{"num_key_value_heads": 5, "intermediate_size": 640, "weight_decay": 0.021, "schedule": "wsd"}
Each number is 128 + 24 x the weight over its row's rms, rounded and kept within 0 to 255. Layers, rows and columns count from 0. Numbers have three digits each. The size before them is the row's rms in percent of the matrix's.

# up: layer 6 MLP up, 640x160, rms 0.245, rows 41-83, columns 0-159
# down: layer 6 MLP down (transposed), 640x160, rms 0.119, rows 41-82, columns 0-159
up41 090:111130120101159151086114106146119128146132108141098138167109134149126138140144120120135133107145126101102129159143126130127140107153121083127147151150154098098091098094096171156113116152131110197100111114145175106124089168126168121131183108123132104132108164129139113154087146165089095123131157129128114090134143151151166098180136095125117165173148142081130115121148122104144077142112161129089142118149107080117110165137149098105146147102125106133156097119110119107128154135132136
down41 093:153116111179085096144097153113123174103163103172128132121123110172104144127121146134167119154133159163099119103131147135153129163141174132113153115157120130097090104141087104136130147098118137108114098129169084100146152133127108145124132138147115127137156156113121149130122104147163131154126118097102119132155051091152126159116136115149153121177142078137131087122144157107120124090131136144155149135143141151101147163083110081134134115126085109152094082139124096129133141116121122
up42 095:139134120085113115109114126140129151136103162124092110148173116127105122168135159110154089137140093140091139145121150116115170122138102118149154150161125093166097131176126135149119114149149165072090136131134124120174125088134139139135129110107128112077146093139162161103102094111124127155137124126152141093143130112123093110117147161141155178180133102157146105153094137108139105122133147151144166103091178136074101135102091123141127169114112120146120171133105135153097096144116118
down42 096:133123171139139090119106140098110135145120152118147160106135128160140114111150123110143125120109109151174102134121118107128152164141098106147143139122097103142110165107127134146138119127108110121114101104175110156084064110171120100099124119154168127156117155156132072118129131137147098165164153155185129108118107086118128137137076159120139113115166117115136118138100156102177109147166128160115103135145125098132140114136138094170091139107092100106134208140115128128131122164127143
up43 100:145135146138135146153115130121151115140148131138178066139096123142141116140105138127139137107135095097124114161137134083117109154127114126168110158128112114159153089132125091154135145170143137145121086160123103132125110135074150120103124036136092122141145112140147134116112133102141125121113118105112144134155104096174103130180130104150126119197098143114089095150109143139119175128113139165115134127196111085156144082138098121160115117165144123129101129142105136146114118139109136
down43 096:125124124135118130105149109153134123160137125065094131114101111158145133140116160133147165065126127078118176142110151163124140145132119130082093142117117138117118148117124145116161112113122094086149128120131185122147140066181131114107148134124111120130101130145138109170147134093129121122083139164124175112130157163106129129116118154153089142116139128142147097115129123115106146111067120155182132138134131162147080122204124103109123119114125127147115150103110130144112117113173166
up44 101:111107125139116099171099114156128098119100137112137125148165157140118139137110159152141110105108108097188134130119118150112138131143094099103141100071133138132091140112112150151102092110102125124125159124093186137139101124112164151151117160138161147121136131134109129125120103168128159133107133145153106076112102111079193127101129157119150153101114143095131166111142124118187102164121125100162140116107140101105097173129158142118142088135139123143161109151118094143186136104143110
down44 098:123147121097138157122100091106132124112151172152101137109163126169146067138106127112093143141118160118157130146167158129106160078087143104128082100070160103141166158110147183117124139102099147162090110116143134120163099156114163111101131133151116101121104149143145166139107112147118074088126096155131107146144118150126130173131141118125148146140100141156113103119164144129132134121129121149147126090120128157115127115116118126087123133081161119146138102078136108141113141101158148
up45 093:131112153130147103144114142097138154107097169148188080130114146152122142145140084145128110103135098159139109113095157151114113156128154091124133105129152101114137131102132112149118157176099142144114122119163153069106145106091100128098153177159129138120116123111168109130127134132156103120156081128134130165116117125118128118146131124138128100108149128161128125161086155144072116122076116105083141118123147143156110137181142112128077125115164128154139152081125150156110078140147157
down45 086:138161172140136123167120134106153157149121137130094129108119164080133133121126141159171146130107128170144123146114140112110082087104112141174115142128143114110163148127129143089073124108125136122152162105126105170132155123108116159122151164101092080165217117149132138134122089137135105116110132170114142111106100137129118102134179173120109123104136093137083135116180158126127164131114134147117153120082107096126151110135132122094140137121131125144132111122090129150119139119128082
up46 109:148128146129140175105118152142098113089090096111069147128140155124156131120127100125115138094117108152128137103117125125172114173096122112137133137106141122146122165121111087127166114142139150091166180110118160156119093106119116147123154166137150152120110108143125150145129161099130140161135161130148131141130077158092135163115119172089154183134097125172143108111123096105058105139098154147113102109161133149143121104139129080101146131118112111130136106146108143146154155097112093
down46 123:144150121112141068110139155128129102098143131119116100114123150118145121103151133102125096166097154143163109121139132088127098117081165126083185128126141134159125120139135082114144137157119169113140146147122140097142097088138102114079134130171119146155097124102111144109177136152155131134102126115131055108108120110112121099093132161167104154104133123152130150120145152097086127115137151144125138131157127105161149111132143153178109121162131134148115155162139136177137107069103124
up47 112:091127082139130125132150093126128164135127106117104138107122115150117151098135143149114094167104150156144101113137112109119171104150114118127120102124082103140152107124098147130102112109156134093141130151118163110163140090189109138139132085119149127143122185128130082077148134157126110065153139142143118111116125134102147133180113149152120149111191108107133160119171098145139130120137139125125102089110127087139155148192118138166099125104181146160108138113119115129110145142143115
down47 111:113127145128114145105152142111124121124122133144118170165121069131111120147140161146104135103118111144125130131151125113145084109091157149120142122140127165108097104144144097127125096164079142178133145098096141168166166136107116125140134124143182132146124097121121124146172124108144155129120119137104168137139145163096110135137126155174157123161103118106170079125146081118134172122077146107092076121125112131154120132125119123099088106116106182104150144139070153120147108098127097
up48 096:135141140169155077095170133077150125125116083125164112130078102154114136132159152107112153108113123133120140170163110129089110102185135106108087132105124162122136145134144094106137106176093097152141124076118118131102088130108128159163126116117114099103101133148100134133114142108121111135134135146176131146155156118125086162148107145147135188105148119134159135153118080149114153114147098130115109117143123170155147167135157160142138111118099128146157097125147093133129138093115113
down48 101:162071172130130154109171154111128153096125132163152169163125152090123128124137130150130153128158112112148115085125147150160134141125179087146112111110121107106132133128119139128133156097155118125102113107107142137146164105078104155135125149104118092108151124117132115138099096125110138162079126139106151131121113109128157156171122137157119107127070133124163132142122122116124113152103151114155159113167120149130123082127088092142081122156162156122088187079099136127124097169126108
up49 098:134107112143103130152125160104126133174155109119106087112103107132158131126128113134108113144093137107117139175125145143150121138112141106106134137077127120100125159131178161079123124144160171128113121148147128147075121106169130134102139140072110149166129139140149100140113121097106099096103071115134166165132103112120073166110073141162115129126152118087134118112144151083109155173137105116135131152159143109129108163126136186136136147126173126106134155151125145132098085131124127
down49 100:125150136140118086119117101119099110147123119129128131106114138146130091196129153176163151127117137150089144140126121119086101100158121136109170150119161146148127169122108122147100111107113089134137172063115131113144127136144120131137159148125147139099137131106146124085152132173183138127103157102123124119118102105121138133117190148131110105123124163133148133095096127118091119131133130115079146109135088136132160140127139071171072118104104155173122121135152120110170158080131150
up50 098:048168143127145149158124113137107170145110116136137090166128135073135144128151095129154133169062127155126115119135117144127167085117096116105129128139133147134092123165142132105168093111120142147118206098114114138141138111111140107132125111173129153138135105083147130135123123127141139141090133130138151095157130100087141146115104110143168165126161101142173154164114104102135069159129160137120122139118120102129156101126128099108118114176160114144153100129125128126124130107110127
down50 093:119128163146149088102140150125113128134140082131101180170101112141146126155095143127166156145144146141102137123067124106100115147120105175112086144151129099167088132103081146088096103099137128170135121123146100154109128172141110117166127142139124111160168154123130137146144143102160128123122132127145126118109098126141099130092164116130145156125131101109134175137132053107144139138092125170098108089143130114142094096164140124127138100161097174110129136138161145138133154143112130
up51 102:174166095129163141156099115180091127117090162126157142129048143141131119136113118121137160184118119160168179133094097139141133124176124129120119169154122130116150097103132116126118114110133140151092169121136115126085123095096127123141124112108146112138107164131110133118181142171102114118127088094108121115124119162095159125153123079119112111120128118145136145145158112154110125150133091138086118137133123122129132091145149137150131122094140116162153122134095099082106167148099153
down51 092:118149157118156122079175130125111102149120086108093127140152126126099099150156116129083124131126097118103109104083110119121078105149147109159144073102130122157126147091151154155104119164122095096154141116136143138129113168143108105127138155111120136138127135116107128088131107115143150145136122136157163149133148130165140111074126119118180125100108132077164122118108136170184145134110178125172126100150128101136121147125154155100131140125165133088113091129149177142165160157135120
up52 102:126138131099140141163103117088168131109129125142114135145176112157166125108116131177142121149130074117128101134146118123114118121144120122143056113078126136095127106184117143164132115168118164125093139100183164141140138134130133143152145102166105145181136142157127149128136148153136151082137135074090110115080104105123154121104151111127121115128138129158103131121078119148173142067129104108160102132151151126090113130122104135090160132094141144116114113127140155106118123157133129
down52 098:140133102144090121165137094151084148166144146125118103103106102122091161130127137119137135106077147147124131133102157134111162136117118148096139135127146112099150122139114127130129156101094129132151161144119138087161100121141142087109149153136155155152144130106137111116110126116132123137161180144148114098100072135142124112185115175119071105155093106125080099115181111104139107103129162120203143166148194153124129138080130125134132119152111141138122109121158127125113144141122131
up53 103:112110125118120123153124111145168149114099109140080137127096124127121152140103079133110130123101127148140123143152166170113145101147129156162118124148159173114099145084123079093118139131089157135158148120084168139148100111124143150137163135151122136150121125142133109126154104147106099104142075138139143115094153122055106141106145158067137153134167144109116131128155079128091148097116115151157122136098117152110157150127157116173115076119133156119187116150117126117128144098114121
down53 104:171135106110130129162158118139174140145154142129131126146117143126119167107143095151147116134095098092128125119143086179105123137141133142133121088102163096125092130113121104099085114116124149131107142159131164114139161074150114136138150098158116119127119085163153118139164142102087105124154148172122147097153132075097130164140126109116112112163160135150137098115112123109147142167174147131101147126109149149124162128152086124099084125145143164118102117156094174106116128097083104
up54 100:161163159148084127136108086069106116103120148154071139158168140133127159148119115106082129152124129096125124142113124114169133115136142126127136109106181106121124100090100111154163142138149159116120128093115089136164144135117138163104101140142173152127116109078142123133111121127104145153143128117129179149158160106109166095089082129130162111108153178123111123157118087137129139108105140145136147112129110153097128157149099070107135119118144148129110115125136092132168115130174144
down54 104:132164159158109087112154151098113140140148141102132136118140121136164123128125149133109154101126126116092128173130149123130094131109160168128120138070115115168108108154157138154118172099138141115141185093097095127136099111126095141110106138101125084151145117128138127104181112094182175115124129120139098130117100143147104131147146162137072104147126096113115156140121084120138122120117127123141159161147130161111076148118109119122122099137122118141146149137149060145142193138093113
up55 095:125102139158098138160138126112139148130132139139127140096096098154148153170125136142096128125106120137106114123145138125152114117094175147131135127143107129169153152149141162099126112148160124110113123140129109116071114156134122124152133138136128161176083111145142136122096064167169099085153150125125127106134146155131146182111121137142112097123163089121115122127132086105118114121088142114130164131122136149167091121120103120113060121079147173106149139187132110151113128147085072
down55 098:120114113147138153155116135142120136172133150139121124143153149150139179159129105149121106124145141073095159131155143122127115095139099093131143116115157150097127122136178108174119138125068110111102138140115170119101156102157122151073141105124138108121189137112140144104141064174130109122095122139158130135116116112101129164075152096129096123146121119130115130122130150110111133108123070095116133116152140103129144108131189150122139102171065140162120126113111130128114116116121173
up56 096:129130144148127112120139115132127155106116096121159102122139116095108150123194137147156161120108131159111123138153128134176110151143140140127099160140123112113140099119114095185095118147108157136151161109104118104145105135084122150137087154152104132156136128165096111112137129113113116136151111105149115135117092150135139129153064130122162152145099137152128166137134098129073114150113169116107106165153130146107160116083103172072126166128136131156129135129109073107114159056132140
down56 100:120161147118127180131138158137090141108142104184149170133133111095129124148120154106066080127087095105126175116136112095156112122135147126075111134126122119144160140151124107164129108124119116139095101120141115126125126109127138086159157118121116106126100153119142125094116118128118180143116063160144074137141124146120130118131129160161105125161107117117107131109152138132130136152132144105074116150175130172136132081116163125163089144111121143112108094162158126165146118142118172
up57 107:113109153133095151134107104072112136139165148166128156123127114133131132101108146149151123111163116151107110122082113119127147116123108157128109150094117129110142147117140158086147125142108152121081129150112151171100121119166133119131130134076105112128109151082116160137118103094121152160146163178104114116154108109158183098153117131116125178141113088140086141115102089159149146125126108178106112148089153078164097131133125126112173139104128144144141130119138187160161140113103122
down57 120:177146143154144135167156113085118149150163102099141126172148145056168151111144121112155118151142090103111137147121129123123159135136153122108094130130111168076149142137146123107145131138117132125109151126088108126109126149097124089140139158142156116105106155156117124111129109121131105124128157111148138168110146179135102162101123131146142141145147075138146142111127054095119116096145112149151146078127118157105127155133077119111092120121144105138151112137066110126085129129132168
up58 097:151123081145155150164151122167075108117131132131106126172084158125161148111131132117130118113146110068141149137147130125149073129141119114154118142115107159130141086121067136129129123140099139148096156122125152125132106120127140142154158145074142117103149124151119079155100098129114126136140118133109155155116132154164121187103105123164110095128107129098129142138097109113137145082168157129097079099139166127171112106140145076134125137121184157122137170121110112119121124153099125
down58 095:147085104118116117125137113188112156133159089087111116150139184133128137113112138115103107116149131125111140076116102111122100130106130090116131121145088134121133112151161135148162092159115125113110134157144176091158125118104160188124137135140147157167087090116123122159158101119100111124091089142151094117130126123119133115135181086110149112153125125155106108137157108154112152095158138143118158146116183101109109167095122094126149161129076142127169138139160145125133125103150123
up59 099:087118113121113106170126142157127135167087118127111107103089145132137143183113096096136113119112137108083117122175107150134171150133122104161182137107158136113151115108150176160103130122150165161088139122111150112135118147087101087143149113093098093144129152142129128104132135160149112090116111103142150147145092097115156167132130085127093108179126109165119127127142105084087180115132156135127097150124135115133165165139132149127157177121104117103105122135144116153131119123135128
down59 099:182138150095119108134043151124139107088147127125123110110132148097146125101131130160159138141126141082170108167114165135147125117069121125142110138123117100116180162153151109150112158113119087101165130107116118119151130079171152120134115098123189116078133128179105125138105118149119144147118166131135151167147113144116133115125125122112123105072118115156116108135144163168126148161127099161138118103118100136114115092137145109105127110127086120134138154155145139113125148115112166
up60 095:122127120154174118114153134125132180124138145114145139098049138137143172152105128153141168140131141149124166136114113140129144161123155151142147157121107104109143160162128140124155074144109142124128164120144128096108119138125123120096141094149127131137121130102121137103163133103139140148110107109130084121093113153109126070149145083115106098099154082124139135134122124122141109126119073133141087124120104135154157132189141093153152097151151125129174083159087089159079113127096130
down60 091:140124116134154155122138102175149073148142147117127132122148132103090129108114174066115117097104083094158099119126103117124135077082162114167171133142134148126170094118129141123093139133117094114133140153137125146109130130137142117110088143111154171150117129101101135117090108110105165153153121114147164114131137109072120152109162163148145167100134155165139125099130138118135122122141156129167108112161136151127168100141151136107114155144128113153148137153081061103117119154131145
up61 113:129095160169151125128110101077128153138140138143139139164124140169143126129086172135123117122123137130089129122110111088126148117095132100176142100131147149092150120129136105120149129129105139121104047119142105159129136127123166111118121144096147144111083123142116121131137123145150154060140133160127125155099115152178121077115152108146138137121094124104085133167087111158140133086103173145092152121120119127097136125129155121131144118154151159139149156135165164124131108136091065
down61 117:144182137158100121155213166117118104129112117132128104125151142162144130156123139108122107116118150155114148134081150092101132145092121132116143137154163116138140125173143100119116128106150098145122111154135119106066149134112155135109090112087147117139099089121101106146112105128147196138114096106122125150145154092137158098154120148076107123138116141162121094147109170144149110113133100136120139148145116132139104144130097143134153145102127108120159110118083124122198153098096136
up62 086:114117129114134127147097112160127147132171120112146125148110137168130143144169123127144107130125163159155173151173110088136139092096151143168144117105145162082126124173066128147132134108142153128143165129129068128163156123119122139149126066139127138089129149129143105091121133168135121093133133126112110095154116107099145101121107139142122096105159123131107128155135111130105138156098108149145125141140105075110154124154121132151151139160129090081117053148105133149130116111173094
down62 084:102139120128105113096143145139115123144137150136137140173108113157104103144089143136133130109104121165102094115121154129099139146092130109120105099123142124127131146131127166103108159107129171120132089123123175101133102133165131109140126140096130170113154159159155106124121073133144148129157114151146113133120121148191121089171183152143116192127103163079137127100108114135141095126158130110125137101079109163151129118137115151193089099113113106113107156119118096106132158142115177
up63 092:093138128112150097187078117120111133152149115176102155111152162171152104106102092139137119088117126121088136126157128112139121122165140114154107122153205134108149135172139101093132120112114072097133118133182168116135102124165150158112130120108099130117102122146133133124159137134125150117110136162139117081107124142102134144141107112139156103114149119130116100140135125129145136100106163157130127147095107168159134154110142102117141150120076118091140145125123159202124114135125091
down63 099:114149153164125073109130111149124103154102200089129109106141101123148087126110145172144142119176134135141120096128148131149092097146104168136179076130138144115144112157136149146135130126152143108152119093165152127136126165100107113126134139136132134142156111088132126089148167118113149141132131153112178189104127094122112129128136122149134127120094121125110134160115119091113179095137073100178149119109116122111084125114133159137142149111150148127131122150100069106124137133117102
up64 105:168097128132144137108133131118136134126114108137127097127077127103080170121155162110134143117127109168133129096114193164113157086087115096094119143101120115137153131120152114166165147138130110135100140149115138162108133113125126110176108129181111173153052133133133113126127124141146092110121150104090157123145133129118077120115145159106158120136126079145127111111130104132098115158160170111103134154090151147162121130119138150106145121119152081165113124140083136145129097167120142
down64 101:131148107149167124116124119152124156146082114088153170145095134126107152141112122156141135126126121125145117100128085093150157124102116144110086138160080139150122114124141186157105157132133168118120106115123098124125123106064149081110108124055175120107129119120140143145153140130122094112099103137130111168128122122148177141121129142144137114113149148055103090131089150145175131164168142138102102172117151104118148143106142136134110140163099139115149116138138118126093144117159120
up65 101:132150074144141147140059148113120146096138103142156143134099108120155114115172106074119125106152160110130083125110133098103086089143086141134097166160138082130098138104117134143144183117136118129121153106161104145131115103119133137126117105114142128172126107125158150100128150128179129179111151112147109165156148135151151147135091100134146158136129097153154151157090112119104093126125139127132116142144138135111162146171129103076134152082136106117125160106120177129142107144107123
down65 101:128162109144145119117124153144122168104148111121106109112174117103109113115137097181097072134127124155142052127150135133123120105074117124115081112139094149106111133121115163110112112170138146155119139164123137127125103122121116137145116155117154166151145099153121129149123176101080120114128089111107130066150131142143132124105122075132166143120117102079160094089094142118143146122162127131102154154118139110097145131111117126133118129159140125150127139170150133157167121168163171
up66 083:145121139083162099123114163126115155135170121111147126184141057123137138104118144130121097109146098163161152135123147080137100104111096107102128122133130104139124143158119130119182154166108142097163152126155130159181134129119097126109154099112108103152096124116094134130092145093114142097128138140162128125157139125111095137143096134113174146104125124121191118126148089155100092156098120113101129146066158132118096155147114132160134111115149115132128150137134179125142085124139138
down66 080:058119091158136111157133159137130129151134160131113141174132138157093132155125088116140094111142132149155142103097134125162135167135129103119127169158122115143129121100152148167117143110141091163110100087144155107112106116135101114124131152115146108119134122121105137134174127102207084143124188110138127116148110116153138101103135084137129111140118144148107130087124132093123152107162164147096115097203129159137115128123116144111169095153152153122093110115120119121103129153105108
up67 098:106115121124123094121160185132110140109133146114141158097112128123140114122101129125119108103163151100091129129131152141162118137105141116144108128139142102120144093128133147067098117154198168133089143165131118156085185156147114143147141094133109182157074115145127168113109147126125118146089114099150151180071116118106142176101126152116135138104116134095132154142104121141069132131105134122146114100112153129140145108153115131142152102138149149147125146114128144122109123122059131
down67 098:140153155118132170163115131140151177109087123121073087131077158170136130123119103100106139151143110110130095135140112130119093119123119145110155122129140135119083131142146146117107133136099147168155087099155162098118113115155142118055130115123158172130148162107159176148108158107136149086152120112137131133074111091166113138097114107134123123126090138118109118142139141150126100126141173129115086134109125134139148151115105162141074154121108137157119188139138131122143154167115135
up68 109:114100125124085135167140106125157129138139126144134150144136127149130128119167146094117138131105103187086128118135134087131150135157119100103089133158146116128091129108137131125137149117123164159104155139160111107141151163140085121141119146110111155108097162102144092095149141135111138161121070149110160099141115114117126139107160127117108156136131087109141145178138095113160121148118158146075124115119103122038123168137143113121113211141140094119113143101162131118120121107147153
down68 109:197116127109103096140095137112124135093152148094111079143113071090136127109122126145151117121133124147125140147126155146098125147139147127129120117146147139130129147174175164105130171124112069136139120088152131114154129104120136113136136092135131059132144141153156130149119109158173082127095103166136125120126123149182111157149148109156097106144080158114130141109137173137116092137134107102122135119112141157138106157114074094148147145123118158141179118112091119116149126103139145
up69 103:162134184181162137111111106109144099088145100126134145138114109154142136098104138126134168150129107124089100160127136087119158148142117133111141130116163146123135100139107105105117117137087097137113130139136125109155155106162150143169094145102150095093094120118127130136138113104144061117160152145075108109154129173118140118095116074133145117117158089099108095138094150159093132125143147126157109112123123118171109165129136126113130146152158139178141116142103169148141141180117097
down69 101:164098145150149134101123125111101139171120117119155139132151158100140123145099127129156174068109132121126162108114092168161147098169117134165113150108122097125181111104138100163124121131107114128136093123106125153097119166101140109152145127121054121128139088125138116126124151120101138151155148098109165120139073144207153112104132093139146121159104150094140118088091091130138102128138151114173146139133117118100140104138124153148120089168140117133127103119121136149118116133135167
up70 112:137149117118136070157126102116168140115129100167119140122157150099106139118144130116140159126148110157085132154146134142095188164115132091118135084100151109126142139125090154149145144133141143115134140096116162097173112122159117145134126113101159113146108137125132092157110149097100141114110155110121149114106114075095148146078126133132094123125139150117092142156071076129108126120181121117102151161122134101102131109171110141161090126116139133091114121169188134119152113140162149
down70 106:079116153156122123127109142156160145086113084115143132138134128134130132125097124138132105121134062112124142180106151131087081150088154133145092101163130134084140087168129136168149167150106097155147106065112132112131131150132118074185176119140179108137191139133127133142094119140138100124144119135150112134119098166129131146129100115108110131101121168125117147126138152109147129150174136134134122134118141145101140099120115118117134138140113117147100103094126118075096128135166129
up71 111:125116158175146113151123119089122158142118121108165077155178142134133131132110149103112062110140155138133158124150170143116126103103132153149180121130137111072139124132134108100160128142122134101089112095147136127121160134111102130093111128129120136110093101129152162139135147088112117096143147126114116125140144083136161116093141116077156128173115138108095136140117124126164088123119161109125119079108156094119124181131129145135146129107176117127138127145176188112142091166134148
down71 106:139118118123140131124160144134135171098145168161110140132149104150080128104106132109076137107161155114111091080190143098150146144130156136156105130137119119136094127171086136120099147095135137078145158127120141125135137115093102126132103119099137116134114141092156126063132075126098142152161111142107162137107137125134138117119154167116132167160127121121152121152140114114131164084138110170148090101171143141119108112124145154081138172165165140093128115111126112158160131125115103
up72 108:088099132141203093129098082129107133151108154142136118150074139156139107150112141111131127129110148132096096108135151138138145120093089112137131110178116105138123145130138167120123110128116169142146152121135127142139132137142149092095094105112119179102090127142182121165139129133124093115149141113119121092156126102134132099123078142134089110133117101148108142186129160140064124132092130150098140140129126138138137124172144108138122091152154161144172113137123138174148162135107081
down72 098:114128123137145095172142124144129118127127097146108168164139149139143088087089116099121113119149151095097107082140124096106128126142120172180112133122089124125122103158096129143084126130178171123166158134099122119119164125162137120063120149174154137127138163141133097115163142128119157103155141108128165136125091117122146095148124131153066141113113121168106119154097163147114110114086139164125109152114097093158132149148131114131153117117142085123180105142138147133111147115144135
up73 094:139107132161139155139112129109152124129137133128124117129153143123130113126160144123107096111167119145108124105124089124139153105070131106127112127088173103095151129114148156116114139088125128120046139118112095140130102139153144116132139084153138158117090128146107113121133098127144148148094131147129127137133131135104105139152139147106086095131108125091117111097141146196162107156086115157138147110175188092107111132163134125152147116171180141111129126117076191116139147170133122
down73 095:135121099165120093104094123108139121158069160136141113102105106125126143080087150149151124179163116140139125119138140137145127131084095066134164166155085137172103153138115100125119133128163198125136100130109112143126103123076077161112118131092177171112130127163095142124125116115141134083144162147147118139149093105146131146145132105131117184139102119147159130122137129136142119145159157098090122129103119127119122136112096149150150106125117112146112145148112114150134173120134115
up74 104:125120149096101100101129138143111136146130110153159118180113094145129141142128117124130077121108139123130160106139169074112155136125088119136110109110092144125136074136127135103115140117113132133123131149118155172095105109156109163165115138149144140106100109145095117083112114136141128061135154091151097164134206109088136164139137139136180158152157122128112158147132078115101123134143120061114137147137118148131104132141128136157140162136109167163127164129100140135144121139132094
down74 100:126126133118149114147140131143092150139095119114109120152128173105102072122096126117122123155147142173160072090103150090125123129115138119112132100149107117139131115137142136163096138116185105099135144130108096131112118114122129175145135108097175066096130112128127112118086105169098189134136153158157119132094111136136105139111160128111129106140115142101119091158128184116137138156097162140159124075107134118153115123141143131102177170134144172134143141158112144127127157164100111
up75 102:126136141129134146128133117115124117084144106085151122180158132129168110143136137093122159116176118161147137130112140138143105103133172156127148126174130157108068153147103137144099121100169102101119133146171112212116117125140180160137122096110145155095095107096130187137112128117147123147131109121104103156079163120132118140116118132106142111113109116151080100147124140138106146106086107151112096146099130143166099107127137135077093161127139133109148133113138097141115101138139127
down75 092:092116129152169116151118130125134088101156068144090141135169140134159129113145124138087166127131118089130147179150165148140091160120092127099126103137156135142149103167129121108138120131104129116120094101139100181116115134141180112145171078125137088117122131119139147121120111113102137172116135133141148102143137158154078094190122130131095093109119143144159146116170138115154178160095127108152140114106144142105105160113129123126144114118156091113122160139153138124098104089147116
up76 098:104126106104171136123124123133160110145114119167130116131085141127160096186113102120112128139105133114109131126145130109160112174157125154109111148188134123160101161143123120112123080075135123100091101132183078101146129121096121105143142091129133133058110145148134126122146127133120120139147099148132157147141108123166127141138148146126089126131124123145131130188148114106128126137166136075125098140116186145162081126135124157096141137135105152099144126137090179122099114155116099
down76 100:126139139108148094140141154138166133144164114130120125147117117131130104198123108142122128119138097127142155112098124119126137115100110097101118155161127079084110145117103104133101080111116141134136077117169134147141109161155068124125132151124177134147123097100116092129119126148126179130143133180175167128154086145124141148093132118179156133140172072157126099145115080094119071140134141110157145151142117113160121129142115136148120088116121145123109121124090142141144113110093130
up77 132:104125113110130143120191145116132114138145101097163123129129098169143141138154124107154173064092133139111125089148143134102123097132134131156153109081140112137124126140128074157113194122147139107167156136154151137096131158130126150132114091149099128108146163109151109137104121125157123130129124167095125126108099192121074114137142148128159110126086102118092117124114084106128127137143148130141108200118073124145101123095157118126146148118120160137115142134138161143115127159107104
down77 117:157111127126150110099187135105116107150146150105158149125121084151112156151148132093103180131127167110131115115137134141145125138135121148127174145095107098164128141125153131136115144097132154141118162150183089155131069136148102111115127101111128143160142149070153130128143164109159131111136141157097129131126126132148148061119151131141144136124081094108105132098091063117115126102136121119136166156116117141153056114140145092161107137124126123131141115113119074104144140157133125
up78 106:078106121110141134143117133106158069142123110126149123141094134107124141153147112132107097121137120121171112124127158150139098134142146128118142118147158113109157141130131112152167089112150150101152170140164122122129143097110132181094145080110096204123118105127099152098075153153123110143100094099124102125151159116107145124088131154135131099171133114127122093185137134175110101141125128111140151102126167133140152094176113103120121144117156123122129164173110087100120159153111128
down78 099:176099139127122138144153141145083135124140098131157083095101153142092103124160130093104117148118149074134142154158114095187129115115178125099115129097134112095122186166152155119120099147137124165103147137120160132120116159096107163112144146125179130108102109121151097106170099131075100152121126143141168106108147123096136117112191078127159107140107094145162098117122105143140112110138098154160153132143140135084123109105134131127130166104150125120133122121135124159137134127137129
up79 112:108168126165140102097111158181138115091111116126143159129121106107167102121140159150169107129165126116133119163110135149133113154104132102148131107128117124176109117108105176157096149168110091144161190146157110138108129117122147149124071153119099139139137066101105132139104139132151144152168128150124099148132098125106076088123096126144115126128169091141094159129128149122109154118108118105150100120105158150116088166122143133139127085122152143117101128169109111097100140140133124
down79 107:098143124157168099130112140099132111108139114154132172144116142083156074137171125112178124127131120141141123123119166135136126151122125128180138143135112144138133127117142137139117124143126129080152138087102131141071163141112128132155119155137160142127109099084161153136104173107136137098144114103157114132124101102125120145089093166097139094124128170119145112086105169124133136115158107121155140142097142126107104139141057138101138086117118166136152118192089149113131129137074103
up80 096:139120134097082109089137104116104152139155117104170122140133111152128188154129151134103114150098145128152134127149114123138128094143158163160137107132142190149124115160114111143107080137166144151171122139106144098129154139155094126156129106110124072112128138103104107151143140090134118135164110128148062109154057117111159121164149106163101111134128124135128142119074075134095150157106112165117141156132149103112153152135160105143111143141104127097136135111121114164103126121107126
down80 102:144152138125129127157131132125139127111081086152102104095159121131097076173185107104106161141100157166117107123149130079155134107113123184138157128146121154117106144098121088141110147132139120155121113099137144173083115128113143132114133145110130114105134129159149135082100128096108123134129152180121142119100108150184106087151122148100144102155081139097136134135110127086140135140134096129121157145116164147140115118129162151159113098166099144120145061114153136141121158119137156
up81 090:133141084137140084105138162139123064137120163155153128134167137139147157103124072144100127121124115121135130085137123163171132145116136116115168171128090095135105165153140122157129122168151100153111108148108084114146150118115134136130134155124130093109095114122147098085137128093105157097127112173127145101088160075126119163097113141171160108120136096135095117073169145121109154124200127136106147146138133107139104130111127119110156128164111137138157136142124108129131126158126111
down81 085:138096139143130132172158108112084161109121132154139110151127124124095130146111154144115097079096113073146097133124142148114132125140120108096112122127122120119161099098124128077099176078108112123098155096113181111129182117140139127101104146159122114120156173132156136173172106165102106116148160141096129131145130144139133080170153130083113163141119149101149138102154112158111106113096121128112138120097134150117140166117101132126103143120121179128120126131155187125101164134123134
up82 097:106142129159149155112072128087142127147151136136156104130130140156153154111141141091118124121163145114128074114155124153129132148149148073121073149125103137160137156141092133141122145091112112128118144113123132113152126137107120122138151130139074120088126156151124127092098125132171100087123114192133113078116099137127164138130135110174139116165112078133161124122092142139133116100110202121137115131182167139110107145147129121125097127098167135113136157098098118164144114115106145
down82 093:105123185146109152137135172155122131133116109120095096136120134116109106123144112123118120119096132110160134148131138075096149123185107151131114140122090116099103090059114128116162140145113119158112120140127107130115146135150152113129069112102124108150140086168152164136114175091140129148113140123126127123146154139108125090146114110126103123131152149159122149117095120144110133167147142155144124179132037141160100162118142119151143113150094127138150097129098190117123156126149105
up83 099:141116129158094142144154123112103130147119155130141097131152087114115083117139135162055117096165125110130145123169129196088164112116145123153131134146120128108158122142158159135099139127134129114131131145114120150110106179139105160124081134184132132147155116086161096136135136104142121134130139142086123140150138171138111104119098102097095138139103104152135098128168100102095107119113145125112128166104103109148142076085126137179156158124154168122133118106127121153144143078149132